Part of a small language model's weights.
Architecture: LayerNorm before each block, learned positions, tied embeddings.
Each number is 50 + 15 x the weight over its row's rms, rounded and kept within 0 to 99. Layers, rows and columns count from 0. The size before them is the row's rms in percent of the matrix's.

# layer 4 MLP up, 2048x512, rms 0.0336, rows 695-749, columns 256-319
098:45 44 50 68 46 65 59 45 38 26 58 59 25 79 42 57 48 23 56 47 47 63 56 69 65 65 19 45 38 54 44 28 42 68 72 49 85 26 76 60 32 56 40 56 46 50 60 51 33 32 45 53 47 41 48 41 34 81 71 64 45 29 54 66
100:49 72 63 59 60 44 39 64 73 46 48 30 35 66 69 55 61 59 37 40 58 57 34 37 55 60 42 32 43 38 47 46 27 67 40 56 70 61 37 46 55 47 33 45 55 42 36 47 65 41 63 51 50 38 45 73 41 38 57 33 52 34 43 32
095:69 73 19 74 43 62 29 46 46 47 43 29 57 45 59 55 69 53 62 77 19 29 37 49 43 48 35 57 38 49 51 31 37 57 53 42 56 17 31 41 43 64 68 55 90 48 29 49 61 49 61 73 74 57 35 41 39 60 53 55 39 46 41 63
108:34 32 36 46 35 50 33 45 72 36 37 42 39 58 49 44 78 36 40 72 60 45 78 44 53 78 51 72 45 21 42 56 50 16 38 68 92 74 54 61 51 28 34 72 64 56 26 34 26 62 75 64 73 22 59 41 41 63 19 58 18 42 40 61
098:44 54 66 61 66 48 38 31 53 43 79 35 51 47 66 49 61 71 41 21 60 90 80 44 55 48 53 59 57 51 56 49 77 00 28 87 43 65 35 86 60 57 77 67 49 54 30 47 56 57 44 30 70 30 45 63 35 45 33 54 58 51 44 55
118:49 47 40 54 26 43 18 31 65 35 43 42 71 56 34 78 34 54 58 60 46 66 28 46 45 53 45 32 43 76 51 56 30 59 22 69 78 21 55 25 46 27 51 61 81 64 46 28 59 63 54 59 46 50 36 17 22 50 29 56 09 27 64 43
099:76 57 34 55 26 29 56 54 44 61 70 45 69 53 74 47 50 22 54 29 35 37 62 67 35 54 63 23 38 60 31 37 51 62 53 65 41 48 39 54 31 62 49 48 46 64 48 24 68 61 62 67 60 71 72 33 47 54 63 34 38 60 74 54
101:87 32 43 40 55 46 90 40 56 45 42 47 58 59 17 38 50 37 52 66 41 46 54 27 55 49 43 56 02 54 49 11 15 74 61 64 43 54 47 48 45 13 54 44 53 60 53 47 33 46 60 86 33 42 62 28 69 53 57 39 59 55 36 43
099:67 33 58 44 48 37 40 75 42 60 58 47 48 64 27 36 52 42 59 48 26 28 17 57 63 62 54 49 48 53 53 22 52 38 33 47 70 84 45 31 50 35 62 57 50 40 55 26 47 42 51 52 55 46 52 16 43 62 44 75 68 47 73 32
092:66 36 44 69 43 60 81 50 38 44 69 34 39 49 47 37 39 56 67 45 27 20 55 46 60 45 49 67 01 52 53 29 63 43 45 57 75 52 56 34 45 68 48 54 73 56 40 69 53 53 48 61 62 65 44 42 64 41 50 53 32 35 62 57
093:43 69 83 68 45 35 48 73 73 37 58 47 36 83 63 52 38 24 46 53 19 32 39 58 49 47 50 70 40 61 42 30 49 30 30 76 54 59 63 53 36 28 23 72 51 56 63 34 66 42 36 39 77 47 56 62 47 59 35 70 37 51 72 49
111:48 32 39 74 47 49 50 57 66 37 48 27 67 53 54 68 50 18 60 62 44 47 34 38 47 65 40 52 62 85 13 66 38 45 32 71 91 41 37 46 31 39 29 52 68 73 58 61 25 71 59 72 46 25 49 46 65 48 30 49 42 00 57 42
091:55 19 57 49 49 52 42 40 45 26 58 32 21 70 40 68 37 33 73 57 33 43 36 55 52 56 21 48 45 46 38 35 56 33 44 45 46 69 39 60 39 38 78 57 30 42 66 29 54 90 47 97 52 50 56 39 45 75 54 71 51 14 42 37
076:58 51 82 52 51 38 32 59 74 24 69 60 78 40 43 78 40 47 54 12 60 28 52 48 63 50 61 62 78 45 44 49 37 28 68 72 37 53 44 90 52 28 68 54 49 54 59 24 47 65 62 41 71 58 60 55 50 40 37 62 59 56 42 71
106:64 62 62 78 58 59 55 39 46 30 45 56 25 55 42 34 28 45 46 48 37 40 41 57 56 74 71 49 29 42 62 26 36 55 75 70 46 52 27 37 47 31 46 44 99 60 28 45 49 28 65 50 08 58 78 46 59 36 58 48 52 39 64 43
114:48 30 71 83 23 24 43 43 52 30 47 27 53 28 10 63 50 50 55 44 59 64 56 53 39 71 41 59 17 48 56 52 54 12 32 50 36 46 60 37 48 65 47 58 63 54 37 30 42 75 59 54 53 36 53 22 63 55 52 62 40 42 63 61
091:59 75 61 58 43 72 51 53 62 45 14 52 50 61 27 64 43 34 63 55 34 48 79 39 44 64 75 47 32 53 36 44 53 59 41 10 59 47 63 56 32 45 49 33 55 63 35 53 53 57 44 63 52 26 59 23 41 22 45 68 60 28 56 22
095:30 55 42 33 35 40 58 74 69 19 63 46 42 64 67 65 51 53 42 52 39 35 47 40 40 46 35 76 71 59 47 51 50 04 62 48 39 53 33 42 63 25 76 49 41 53 43 12 44 45 61 30 64 55 70 52 51 58 40 27 65 44 28 62
088:37 47 43 52 42 27 47 60 50 49 32 42 27 61 36 53 57 40 51 55 40 57 39 32 62 40 51 49 43 65 43 59 35 62 49 51 80 17 48 35 53 33 80 50 44 53 59 70 34 30 68 64 69 32 33 69 80 44 58 42 67 19 55 65
079:54 70 56 43 42 59 48 53 60 59 72 67 09 56 45 31 64 70 53 55 47 37 39 56 17 78 73 44 49 27 39 28 56 19 54 54 66 44 75 40 33 50 38 76 56 54 37 33 57 62 58 36 52 54 49 27 55 74 62 56 39 34 74 58
111:40 41 66 42 43 60 63 54 70 33 45 42 23 32 53 41 49 35 50 69 77 24 51 62 62 45 35 78 30 62 45 55 18 44 49 39 61 61 49 68 50 26 52 62 59 55 35 29 47 60 47 80 60 56 69 25 11 53 75 34 49 52 49 58
096:51 67 75 34 47 32 52 60 78 24 29 49 46 64 13 37 54 53 63 63 51 43 72 28 48 42 28 60 50 42 52 52 36 42 61 39 41 62 64 55 48 33 63 53 50 48 30 47 56 37 36 42 57 26 54 57 79 75 28 35 53 50 51 53
097:58 66 14 35 64 37 46 58 65 21 57 20 49 50 78 41 37 53 66 52 57 58 65 28 53 83 51 70 40 41 55 20 79 46 82 60 69 45 62 60 44 46 71 53 53 46 19 59 23 62 77 79 64 28 36 41 57 43 61 50 51 30 32 15
114:72 46 59 53 29 60 68 68 46 32 54 47 57 62 54 76 39 35 72 27 69 59 43 44 58 61 36 60 37 76 52 50 35 37 68 55 42 49 38 28 43 49 38 62 75 54 20 30 20 35 52 55 36 60 70 45 66 55 54 48 49 47 78 51
098:66 48 53 59 42 57 74 66 38 39 48 29 31 52 40 40 35 37 41 68 07 57 46 15 49 50 67 49 49 53 36 54 19 76 63 62 71 69 33 72 48 47 31 45 53 39 45 42 48 57 46 60 34 72 47 44 64 47 42 51 46 44 71 41
099:41 67 46 44 56 31 38 50 90 45 75 62 39 51 65 54 67 58 45 64 52 36 60 48 26 55 71 73 43 48 55 24 63 42 39 49 62 54 41 81 37 62 40 53 58 67 65 45 39 62 48 59 91 61 51 39 44 62 78 52 61 44 50 54
093:41 53 58 57 56 72 79 51 64 37 45 51 43 32 28 46 54 36 58 61 48 44 09 60 49 51 82 57 37 66 26 32 57 41 20 53 47 39 71 83 27 64 43 84 32 51 50 49 40 48 45 72 60 73 62 55 16 71 89 49 54 46 62 30
092:60 47 56 17 48 63 73 60 75 10 51 44 52 59 53 50 27 42 46 57 56 64 63 75 55 34 31 47 34 25 54 40 58 38 37 65 49 38 28 71 51 39 38 61 40 44 59 38 40 56 52 59 63 62 62 23 55 61 32 38 48 38 70 77
103:48 71 28 38 31 27 61 31 61 36 81 33 54 64 47 48 63 66 66 75 56 34 62 61 33 47 72 56 46 38 54 17 21 46 76 54 48 66 38 73 37 49 66 66 51 41 51 47 42 67 46 60 45 63 60 41 51 72 57 56 56 35 58 42
112:51 59 46 50 52 57 50 55 64 60 80 24 47 69 47 38 72 44 82 37 49 50 83 55 61 47 51 46 44 55 43 50 72 59 59 31 51 38 48 40 43 58 47 70 43 86 58 24 52 44 59 60 56 64 54 55 33 64 61 41 32 38 74 56
102:36 36 27 26 50 47 80 72 66 06 85 59 11 50 56 74 46 59 55 43 48 54 28 54 44 50 43 49 44 61 14 63 45 40 61 26 53 36 40 44 28 41 57 65 61 45 63 57 51 49 51 81 42 17 65 57 78 44 49 42 30 49 63 45
113:58 49 58 49 52 68 68 45 64 52 60 47 52 60 39 42 66 38 99 25 49 32 56 38 53 68 53 53 39 47 32 60 47 28 29 49 47 36 42 40 76 30 23 64 39 73 14 43 58 25 77 56 52 32 25 45 69 66 49 34 56 36 62 55
095:42 57 43 55 36 47 48 40 69 50 56 42 53 50 41 61 37 72 44 45 24 29 59 12 51 45 61 38 16 53 45 38 47 58 29 45 71 26 54 56 51 45 32 53 54 43 46 52 59 59 81 34 65 33 21 34 74 57 46 52 40 32 73 71
108:56 38 45 56 57 33 75 30 21 44 54 53 55 59 52 61 69 36 63 68 34 71 75 29 54 61 28 55 26 66 58 35 16 42 43 77 45 55 56 51 18 42 33 69 82 56 38 53 25 47 65 42 55 52 59 56 42 46 45 52 23 41 82 65
102:42 63 35 46 52 25 74 76 26 52 54 40 43 56 42 56 55 39 47 43 17 40 19 51 50 52 66 40 58 55 41 45 59 35 45 98 46 61 61 28 54 23 71 38 64 51 62 55 40 69 54 53 60 44 56 44 61 51 79 32 66 43 60 43
087:54 63 63 34 54 65 63 64 79 43 61 50 58 49 08 63 61 34 70 37 55 21 66 75 45 67 71 44 51 47 51 58 45 59 70 60 50 59 50 56 27 47 38 54 52 64 24 47 23 65 99 74 54 37 42 57 19 39 74 32 30 35 64 45
098:43 36 33 45 36 14 44 46 40 50 69 56 54 36 35 41 32 58 44 24 50 57 46 83 64 59 75 76 52 43 48 42 13 52 68 72 66 56 47 45 61 59 43 60 50 57 28 45 28 38 48 57 34 33 56 32 52 60 61 45 47 65 47 56
025:43 60 32 28 53 42 62 30 40 38 51 32 28 79 67 29 70 45 74 49 36 48 57 45 26 73 73 79 32 61 39 60 28 33 60 58 54 22 52 68 48 35 61 60 54 63 33 47 43 53 49 45 32 35 46 58 37 50 63 51 45 36 33 50
099:85 60 51 23 51 25 62 53 35 45 32 49 48 43 57 37 61 57 59 57 29 62 59 42 69 64 34 73 44 45 55 23 43 50 63 52 45 55 61 26 53 34 57 43 52 58 30 48 39 41 65 47 55 55 67 59 44 43 45 53 66 71 41 50
131:59 63 59 73 30 41 43 73 48 35 28 51 07 83 71 35 41 26 54 25 62 21 18 65 59 70 37 66 28 57 52 32 44 62 09 55 49 59 39 54 48 48 32 35 63 43 52 61 47 71 47 34 71 56 45 41 54 78 37 42 40 27 52 51
108:53 34 61 52 53 47 64 13 55 40 48 42 45 78 57 39 59 60 40 37 60 28 27 34 59 64 55 99 56 24 51 33 24 60 10 55 44 65 75 50 62 41 50 56 45 42 58 44 62 77 49 58 48 56 64 45 65 57 73 55 52 37 60 44
106:39 52 32 76 43 46 61 48 53 38 60 58 43 42 32 47 45 52 47 30 40 56 38 50 54 66 78 56 43 52 21 55 13 37 68 86 55 83 74 59 33 46 45 77 89 57 58 37 65 51 49 56 63 67 51 70 15 41 34 47 41 55 68 27
100:62 54 45 63 48 37 61 54 68 19 45 49 19 35 47 20 42 54 43 48 25 55 39 33 82 60 60 66 35 39 65 54 34 43 56 67 76 33 75 49 63 54 73 42 77 50 34 44 42 40 55 41 40 32 44 36 66 35 32 52 41 44 44 49
089:58 62 45 34 46 43 92 88 52 36 48 46 34 89 50 52 09 21 49 35 52 42 38 40 48 51 50 75 26 36 44 32 08 37 57 61 42 51 70 50 55 63 60 52 58 63 33 53 44 43 47 58 74 44 75 34 59 57 46 42 46 43 51 39
116:53 18 62 60 36 25 30 49 35 43 42 62 36 48 77 26 47 33 36 64 60 77 26 45 44 61 54 59 52 57 51 66 53 56 52 99 74 31 51 65 47 29 33 47 43 50 39 41 54 24 47 33 47 75 45 49 62 49 36 37 32 46 41 40
095:66 61 43 37 44 49 41 16 67 39 55 56 54 33 32 51 40 30 48 85 37 50 34 34 44 71 62 55 33 55 42 45 34 44 38 41 63 39 39 43 43 50 37 45 72 56 62 43 29 50 59 36 26 62 44 42 45 47 51 28 28 59 45 28
094:52 82 49 54 57 56 79 54 52 39 70 31 52 49 77 58 30 50 61 67 18 32 66 41 39 59 42 27 54 36 46 40 77 52 59 39 69 43 52 70 62 57 55 52 33 68 70 56 41 45 45 48 43 39 46 51 56 55 59 51 44 51 74 48
087:42 32 67 51 56 29 51 47 60 43 33 48 50 57 65 47 48 35 49 71 57 37 75 63 63 59 25 50 21 80 50 44 42 52 45 86 71 76 50 64 28 43 51 56 44 56 35 26 52 71 43 61 96 68 31 53 57 79 52 38 23 44 54 56
098:58 70 27 76 50 28 44 39 48 33 26 45 55 72 45 49 63 47 58 38 52 44 31 44 51 47 42 93 13 39 55 33 79 54 44 57 49 46 45 27 35 49 59 54 79 68 25 40 53 52 63 46 49 43 65 51 47 30 60 32 61 45 57 27
103:76 56 30 49 47 52 85 42 26 59 50 39 18 50 35 57 60 52 46 66 72 44 42 42 34 46 62 72 37 51 52 09 18 67 35 58 40 39 36 41 45 49 68 47 63 64 26 58 70 65 58 71 39 76 64 45 61 50 47 50 62 27 50 72
116:63 51 53 47 39 42 59 23 51 72 28 45 42 47 49 44 61 54 54 30 27 59 38 75 52 56 49 71 44 85 53 58 42 53 46 54 45 81 30 44 45 33 55 43 66 72 33 16 55 36 37 51 32 63 71 46 60 61 25 47 82 54 35 49
105:54 47 50 66 51 11 62 41 13 41 59 40 44 45 38 61 51 48 56 75 55 67 58 43 37 78 32 80 24 31 48 64 61 52 39 51 45 32 63 72 58 59 82 47 56 70 41 34 55 54 48 64 40 62 17 32 36 62 47 20 44 36 34 68
105:74 37 50 47 40 64 37 56 59 42 43 28 33 74 58 31 61 40 54 32 30 40 31 27 52 66 36 55 38 55 43 63 51 37 34 28 73 51 57 51 39 56 44 52 61 57 36 57 55 51 80 47 58 42 54 31 52 30 37 51 54 41 29 50
095:42 51 26 63 29 39 48 72 47 64 65 44 34 57 66 29 64 27 48 47 33 27 71 61 62 50 73 46 40 49 38 58 48 44 42 77 28 37 37 57 56 54 62 63 68 54 49 35 86 51 45 46 40 64 37 60 53 63 36 32 34 57 74 74
099:78 27 44 21 21 72 48 58 82 56 52 44 23 76 35 45 45 44 39 13 74 60 48 43 41 52 60 63 61 57 38 41 36 76 18 67 56 50 41 40 41 21 46 49 45 60 41 40 40 47 42 54 58 32 51 26 31 50 38 42 87 41 62 67
# layer 4 MLP down (transposed), 2048x512, rms 0.0307, rows 695-748, columns 256-319
099:62 42 48 58 36 52 54 20 49 64 48 52 40 38 58 57 65 53 38 81 29 68 46 44 49 45 60 38 54 51 57 51 68 53 32 78 67 42 64 41 39 55 57 29 48 51 72 74 48 40 88 73 41 28 27 54 15 56 63 44 42 56 57 69
095:49 31 57 52 67 86 70 66 36 36 58 53 69 62 57 78 49 35 27 46 41 37 45 66 61 18 61 34 62 51 28 42 51 37 47 49 52 62 22 27 69 54 73 57 62 40 60 59 53 30 50 69 65 51 53 26 36 61 34 56 38 57 34 38
090:57 10 50 31 63 50 58 55 49 72 45 54 33 56 49 37 38 35 40 25 64 53 60 56 67 47 31 60 49 41 39 38 66 37 59 34 46 66 33 50 48 18 56 62 63 47 55 09 27 54 55 49 28 21 44 38 63 43 46 23 51 41 42 48
109:68 49 63 46 65 48 42 51 58 52 69 50 75 55 76 45 51 37 63 25 44 88 38 38 59 46 58 34 47 54 25 62 80 61 48 51 51 39 58 31 83 18 77 39 54 56 48 55 37 52 37 39 50 42 38 68 63 40 70 36 68 23 39 54
099:73 43 61 49 30 53 86 51 65 48 10 51 39 20 44 49 47 28 65 60 21 22 46 67 51 51 67 62 48 60 31 41 21 61 64 37 54 28 61 49 39 34 29 44 49 59 73 50 42 47 60 45 32 74 61 24 85 54 55 74 54 26 67 59
123:22 39 68 37 30 42 42 50 56 51 68 62 58 25 33 42 66 45 75 46 38 52 62 38 50 47 66 51 30 45 68 45 55 55 36 62 51 75 41 39 35 41 52 63 48 75 49 80 38 60 45 37 25 57 47 39 65 47 69 26 57 45 49 55
107:29 30 54 59 73 24 27 55 63 52 51 68 30 44 69 39 54 35 19 50 53 53 44 35 59 60 58 26 59 40 15 67 55 49 70 69 34 52 18 77 48 55 62 66 69 33 54 44 81 42 52 38 41 66 58 65 47 38 32 45 68 42 72 71
094:58 66 57 53 41 39 38 37 60 63 40 81 63 57 30 44 49 32 47 55 60 54 48 47 70 33 54 27 49 56 73 73 41 51 55 66 35 43 51 46 60 39 47 25 35 43 56 50 63 48 43 34 54 41 34 44 51 55 44 55 29 71 57 44
097:17 39 48 38 61 56 27 71 68 58 35 49 60 47 67 45 55 50 64 36 56 36 78 29 55 31 59 61 36 60 45 56 26 58 47 57 43 30 49 57 72 45 63 44 80 35 65 58 62 43 22 76 36 69 27 53 76 37 69 42 45 78 40 70
085:29 46 64 38 42 30 35 73 47 53 61 69 41 58 75 40 55 45 34 72 60 57 50 63 61 50 50 13 56 20 29 44 38 88 67 36 47 49 20 50 35 38 58 58 66 51 39 34 32 57 65 53 62 28 46 49 36 58 41 26 65 44 15 54
091:45 51 45 41 63 47 49 67 28 47 44 44 33 48 34 59 45 54 55 52 71 20 49 65 32 54 71 36 44 73 39 54 67 31 37 81 59 31 38 10 17 32 31 44 53 58 51 36 39 47 82 49 53 26 51 53 40 73 47 48 66 42 51 30
118:55 48 49 45 89 42 36 59 51 49 46 69 35 67 27 52 30 44 37 38 32 29 39 84 48 70 39 24 61 44 29 62 68 67 34 80 58 55 51 49 70 64 54 30 45 46 59 93 43 50 50 58 41 50 50 64 48 43 48 34 34 46 36 58
091:43 46 51 40 27 46 38 48 56 54 34 66 37 36 91 78 21 53 70 58 57 29 76 54 68 61 45 41 59 66 80 61 48 80 45 47 47 64 51 66 84 68 49 37 56 65 45 70 37 50 68 45 58 53 35 64 58 46 43 30 59 63 36 09
063:61 61 57 54 20 57 56 34 17 66 27 50 47 52 36 29 61 55 41 40 48 54 35 37 69 69 37 53 30 56 64 49 63 44 63 36 41 29 47 39 44 28 45 68 60 71 55 55 40 28 42 46 25 52 37 64 54 60 46 60 51 43 69 58
102:47 48 75 54 34 77 45 41 38 59 60 47 54 54 63 37 75 50 46 45 55 99 43 84 46 21 43 61 52 26 54 51 67 66 37 55 49 23 37 49 53 53 33 57 57 82 40 52 42 37 45 44 68 68 69 53 31 56 42 80 56 75 70 65
118:73 53 52 57 55 22 36 36 44 56 46 35 48 59 55 35 52 43 56 42 71 36 31 59 50 30 33 41 78 36 40 51 44 56 67 65 30 27 51 68 39 62 33 23 84 51 47 43 82 44 51 50 43 49 43 52 76 61 29 52 37 64 22 55
087:38 59 52 65 53 83 35 53 32 18 54 51 49 55 47 57 62 38 73 68 77 47 53 44 18 26 57 37 58 27 28 42 28 31 45 74 27 71 25 42 62 33 59 54 59 44 62 25 68 33 43 79 40 23 54 39 52 37 25 93 58 49 57 46
095:63 86 68 55 41 51 47 44 58 69 42 45 48 45 59 56 59 63 83 46 77 40 33 47 26 48 68 54 43 49 24 51 41 37 48 40 32 36 60 50 26 55 28 45 71 38 67 75 64 45 34 70 55 42 39 55 39 20 50 54 67 39 49 47
083:58 86 74 54 62 50 65 53 55 52 43 79 40 50 45 31 51 75 33 23 49 28 86 74 44 61 54 90 57 52 60 42 39 57 52 41 31 47 40 58 40 25 54 43 61 59 59 60 53 48 44 33 76 54 59 40 49 50 73 70 72 68 47 36
080:61 58 40 70 75 46 59 46 37 26 24 67 45 48 37 48 35 36 34 47 65 33 62 44 72 53 35 40 27 59 55 40 74 79 28 39 59 91 82 35 86 47 60 39 37 65 48 63 37 25 57 71 25 45 57 77 35 12 56 78 31 69 32 57
115:34 19 56 15 38 64 52 37 58 51 38 52 46 70 68 58 57 24 42 60 72 48 36 30 57 42 60 68 59 68 65 33 50 53 58 42 36 58 45 47 49 51 54 59 35 49 12 17 40 47 44 53 53 27 50 46 37 65 44 58 65 64 56 67
097:59 14 46 45 71 51 45 29 60 54 55 85 37 32 49 47 49 55 27 40 52 60 61 52 52 42 87 54 49 40 71 00 72 52 40 30 38 42 36 16 43 79 49 50 46 48 52 40 43 70 47 69 40 71 45 54 53 80 44 37 50 75 76 40
098:71 44 56 41 30 49 47 49 48 52 53 49 54 33 64 47 39 26 31 69 39 68 69 15 45 46 31 42 51 64 76 57 49 47 55 37 76 41 44 32 70 32 49 50 47 56 42 41 47 52 14 51 39 34 49 57 43 53 36 65 49 40 51 69
110:41 52 74 75 29 32 51 73 44 77 48 52 37 26 59 63 37 53 38 40 47 92 77 85 54 52 31 56 36 58 42 42 52 32 41 80 48 39 65 31 45 44 63 60 37 48 43 67 48 51 43 60 55 53 53 67 55 62 42 55 38 64 70 38
084:30 37 54 53 01 43 47 64 43 66 50 62 44 44 31 41 58 41 03 42 65 39 60 70 45 79 45 39 62 41 76 67 68 41 64 53 49 49 49 40 23 51 52 50 61 51 58 36 64 52 48 60 49 51 47 72 38 52 46 66 47 97 17 19
093:56 57 51 34 49 55 48 48 22 52 37 50 58 50 41 48 47 26 34 46 57 76 35 17 50 61 33 41 59 70 76 54 55 42 64 40 56 60 57 43 62 43 41 52 46 69 61 53 48 13 50 61 75 47 42 29 53 67 52 59 42 38 78 38
086:33 60 31 53 41 69 20 69 46 53 49 72 58 42 65 50 46 44 44 48 65 44 47 40 64 81 68 15 67 69 47 43 35 71 38 31 31 65 41 40 74 40 49 55 39 39 46 39 17 76 74 76 49 41 33 53 41 52 25 36 58 83 43 56
091:34 62 66 41 61 54 86 43 87 36 51 61 77 32 59 19 68 76 48 33 52 26 61 40 61 76 36 68 36 73 58 44 54 50 64 59 57 60 51 26 66 55 31 45 34 60 39 60 42 42 65 35 46 53 51 50 30 35 47 47 76 53 49 44
099:70 56 99 39 60 26 49 29 68 48 44 52 55 33 51 56 50 34 61 59 66 46 42 67 56 51 36 60 35 54 53 33 47 33 48 56 41 51 77 55 42 58 72 35 27 39 37 43 44 32 52 56 43 38 51 59 74 49 30 52 26 68 64 38
113:36 51 46 50 67 35 54 21 09 52 58 49 60 57 60 47 44 39 58 40 46 51 52 43 39 34 39 29 52 37 27 55 51 62 75 48 61 48 38 33 42 68 54 59 55 37 52 52 37 38 54 49 39 56 48 67 45 39 37 45 33 59 41 46
109:75 66 49 67 39 53 18 62 63 49 61 29 36 36 42 52 56 43 56 50 71 58 42 33 53 31 29 64 55 26 65 65 39 41 53 45 58 49 68 67 57 42 41 44 50 49 55 48 37 33 32 55 59 14 27 45 62 15 67 55 21 70 61 33
124:42 53 57 47 78 64 60 29 34 73 53 65 49 19 59 54 76 33 64 50 61 56 42 99 35 24 36 50 54 70 26 50 37 59 59 39 37 71 61 44 14 27 32 59 47 42 30 44 24 50 83 55 50 49 43 54 52 11 56 41 59 64 52 61
094:55 56 80 32 69 73 60 36 71 55 46 48 57 46 35 49 60 54 58 45 30 33 57 59 32 57 59 57 45 56 22 40 49 36 37 36 61 59 42 20 50 46 49 73 63 30 87 62 71 78 46 48 42 64 44 48 52 81 35 42 36 48 59 62
106:37 68 50 70 61 61 25 68 46 35 46 48 51 36 61 66 49 49 57 59 51 75 20 61 72 40 91 78 28 63 46 43 41 53 75 70 45 69 43 38 48 60 47 59 23 50 44 22 53 52 35 40 31 45 54 61 44 50 38 66 26 51 54 49
100:32 70 52 37 49 58 32 69 54 54 30 24 77 53 11 39 83 51 57 52 56 76 64 50 49 78 54 72 30 53 59 29 41 63 49 68 29 49 64 43 41 36 56 54 51 63 38 61 48 28 36 40 67 22 44 62 52 73 35 58 33 57 31 39
080:55 41 56 30 44 82 50 52 48 48 45 63 53 69 48 72 45 43 28 38 44 61 60 41 53 53 55 08 42 43 56 35 42 37 35 61 21 41 48 52 67 61 68 56 79 33 35 50 67 36 36 28 45 75 49 48 37 40 29 44 51 99 51 57
101:45 66 26 72 55 49 45 42 60 75 58 42 54 05 34 66 55 51 61 40 36 14 32 73 34 46 59 31 22 51 64 57 66 32 35 73 34 67 30 54 58 69 38 16 30 56 62 53 36 21 42 84 46 63 35 59 40 54 51 43 53 48 54 47
012:40 40 38 20 42 43 63 66 43 32 55 66 61 65 54 39 25 47 68 23 73 61 23 27 46 31 37 30 85 71 71 46 31 52 41 52 31 42 49 36 58 57 47 60 63 38 41 45 52 41 55 64 49 55 57 44 53 70 48 51 70 56 30 34
095:33 52 79 46 63 70 39 37 55 53 43 33 52 70 29 56 27 34 67 59 44 61 48 53 35 32 70 29 42 40 43 17 44 69 40 46 68 64 42 50 66 23 51 49 48 84 52 56 55 52 31 64 24 38 21 51 56 37 40 54 41 36 46 44
151:61 55 17 12 61 56 70 48 46 55 64 47 49 43 55 75 69 53 62 58 47 68 50 41 30 47 42 53 72 63 47 56 50 39 51 30 36 44 71 62 45 31 60 68 39 53 45 48 47 28 62 66 48 49 59 56 54 36 43 63 56 54 42 31
109:53 58 39 40 54 61 22 75 81 51 44 61 40 50 64 65 21 26 79 29 52 61 29 42 34 51 68 61 45 41 35 74 66 46 63 72 68 70 32 47 52 60 52 40 78 56 47 30 40 56 35 65 81 66 47 29 54 59 58 70 57 59 35 54
110:52 56 50 41 38 66 65 26 49 51 62 63 70 38 55 56 82 36 66 46 46 20 41 52 74 60 69 36 47 42 25 60 49 56 63 30 55 55 64 56 60 55 48 51 58 50 36 49 65 35 46 67 58 54 65 57 61 73 60 51 67 38 42 64
106:21 46 62 66 66 51 74 30 73 44 26 40 41 69 58 44 43 38 60 42 71 35 56 34 51 63 36 44 69 57 68 46 55 50 33 37 41 48 37 54 75 60 60 44 66 54 34 60 41 76 61 49 49 59 37 78 78 26 46 43 23 49 43 85
080:56 48 24 45 46 69 47 37 15 56 25 46 40 47 39 31 45 53 61 40 47 54 54 46 34 77 24 62 57 47 72 56 37 40 21 34 53 62 51 15 43 46 37 62 57 52 45 53 40 58 51 38 67 64 48 75 31 49 58 40 80 27 39 34
125:37 38 52 32 61 38 65 60 42 31 59 71 54 64 50 38 32 59 48 45 47 69 44 27 56 38 52 32 63 28 59 36 45 80 44 58 50 39 37 64 46 87 64 40 49 48 62 44 53 34 36 84 54 56 61 31 33 53 50 81 50 36 54 31
089:74 54 32 50 36 64 28 42 39 81 54 66 60 24 59 43 67 47 50 51 50 42 41 66 47 47 46 40 31 41 52 27 49 51 57 67 51 46 52 44 52 25 76 30 70 34 46 10 45 57 44 64 46 34 24 56 48 60 44 47 51 15 83 59
089:31 37 77 62 55 68 30 53 33 37 47 37 46 60 38 40 35 48 32 66 51 63 61 53 56 48 42 19 38 63 70 51 46 51 55 47 25 69 67 62 53 20 57 53 72 51 54 76 61 48 34 77 51 59 53 51 24 59 65 42 68 43 69 44
080:48 59 54 32 46 53 58 34 58 35 68 41 48 33 50 34 47 42 49 49 69 64 25 65 44 59 58 69 40 39 71 26 56 60 42 21 56 54 51 46 39 58 87 55 73 39 73 40 35 19 56 34 53 49 48 37 42 34 50 57 73 52 36 34
093:81 30 56 32 46 38 30 58 46 57 51 53 39 82 57 60 35 63 35 68 45 47 56 59 46 44 30 47 41 35 64 26 46 70 47 57 50 50 60 62 65 26 41 45 09 62 40 62 71 55 37 45 20 82 61 72 28 68 59 66 36 68 39 69
100:53 55 54 52 52 60 62 31 16 69 30 37 66 36 56 37 56 39 49 42 42 45 35 16 39 15 38 30 26 52 44 44 72 58 48 29 64 41 78 48 47 24 70 69 69 45 17 40 54 64 57 48 73 71 36 45 58 56 44 51 52 52 49 15
127:42 44 43 40 65 37 12 36 57 37 64 54 54 54 35 36 73 44 49 58 59 62 66 88 70 73 58 53 44 48 44 30 38 62 62 41 40 35 60 49 60 52 43 32 32 68 64 47 34 63 44 41 26 36 60 40 23 46 47 55 57 54 53 59
115:55 47 73 70 22 44 50 20 33 59 67 70 26 68 58 63 47 50 74 44 72 65 52 88 50 65 33 55 32 34 59 23 56 50 34 36 61 43 82 48 61 40 42 22 25 47 27 24 43 33 65 47 57 40 41 59 76 49 43 46 49 64 70 52
113:36 76 64 66 50 45 04 35 47 55 54 40 47 36 65 17 63 60 75 69 64 55 62 43 68 57 68 46 42 54 58 61 54 56 29 47 34 61 48 54 47 70 64 48 56 55 35 40 78 40 36 37 23 73 54 48 65 28 31 28 74 78 40 58
093:59 64 29 58 49 44 48 48 40 43 62 35 26 45 66 48 67 77 14 44 83 45 49 49 56 42 47 74 84 73 36 31 30 48 72 29 30 60 16 58 45 44 57 43 31 50 67 35 66 53 56 52 52 61 50 28 49 39 48 58 65 53 32 19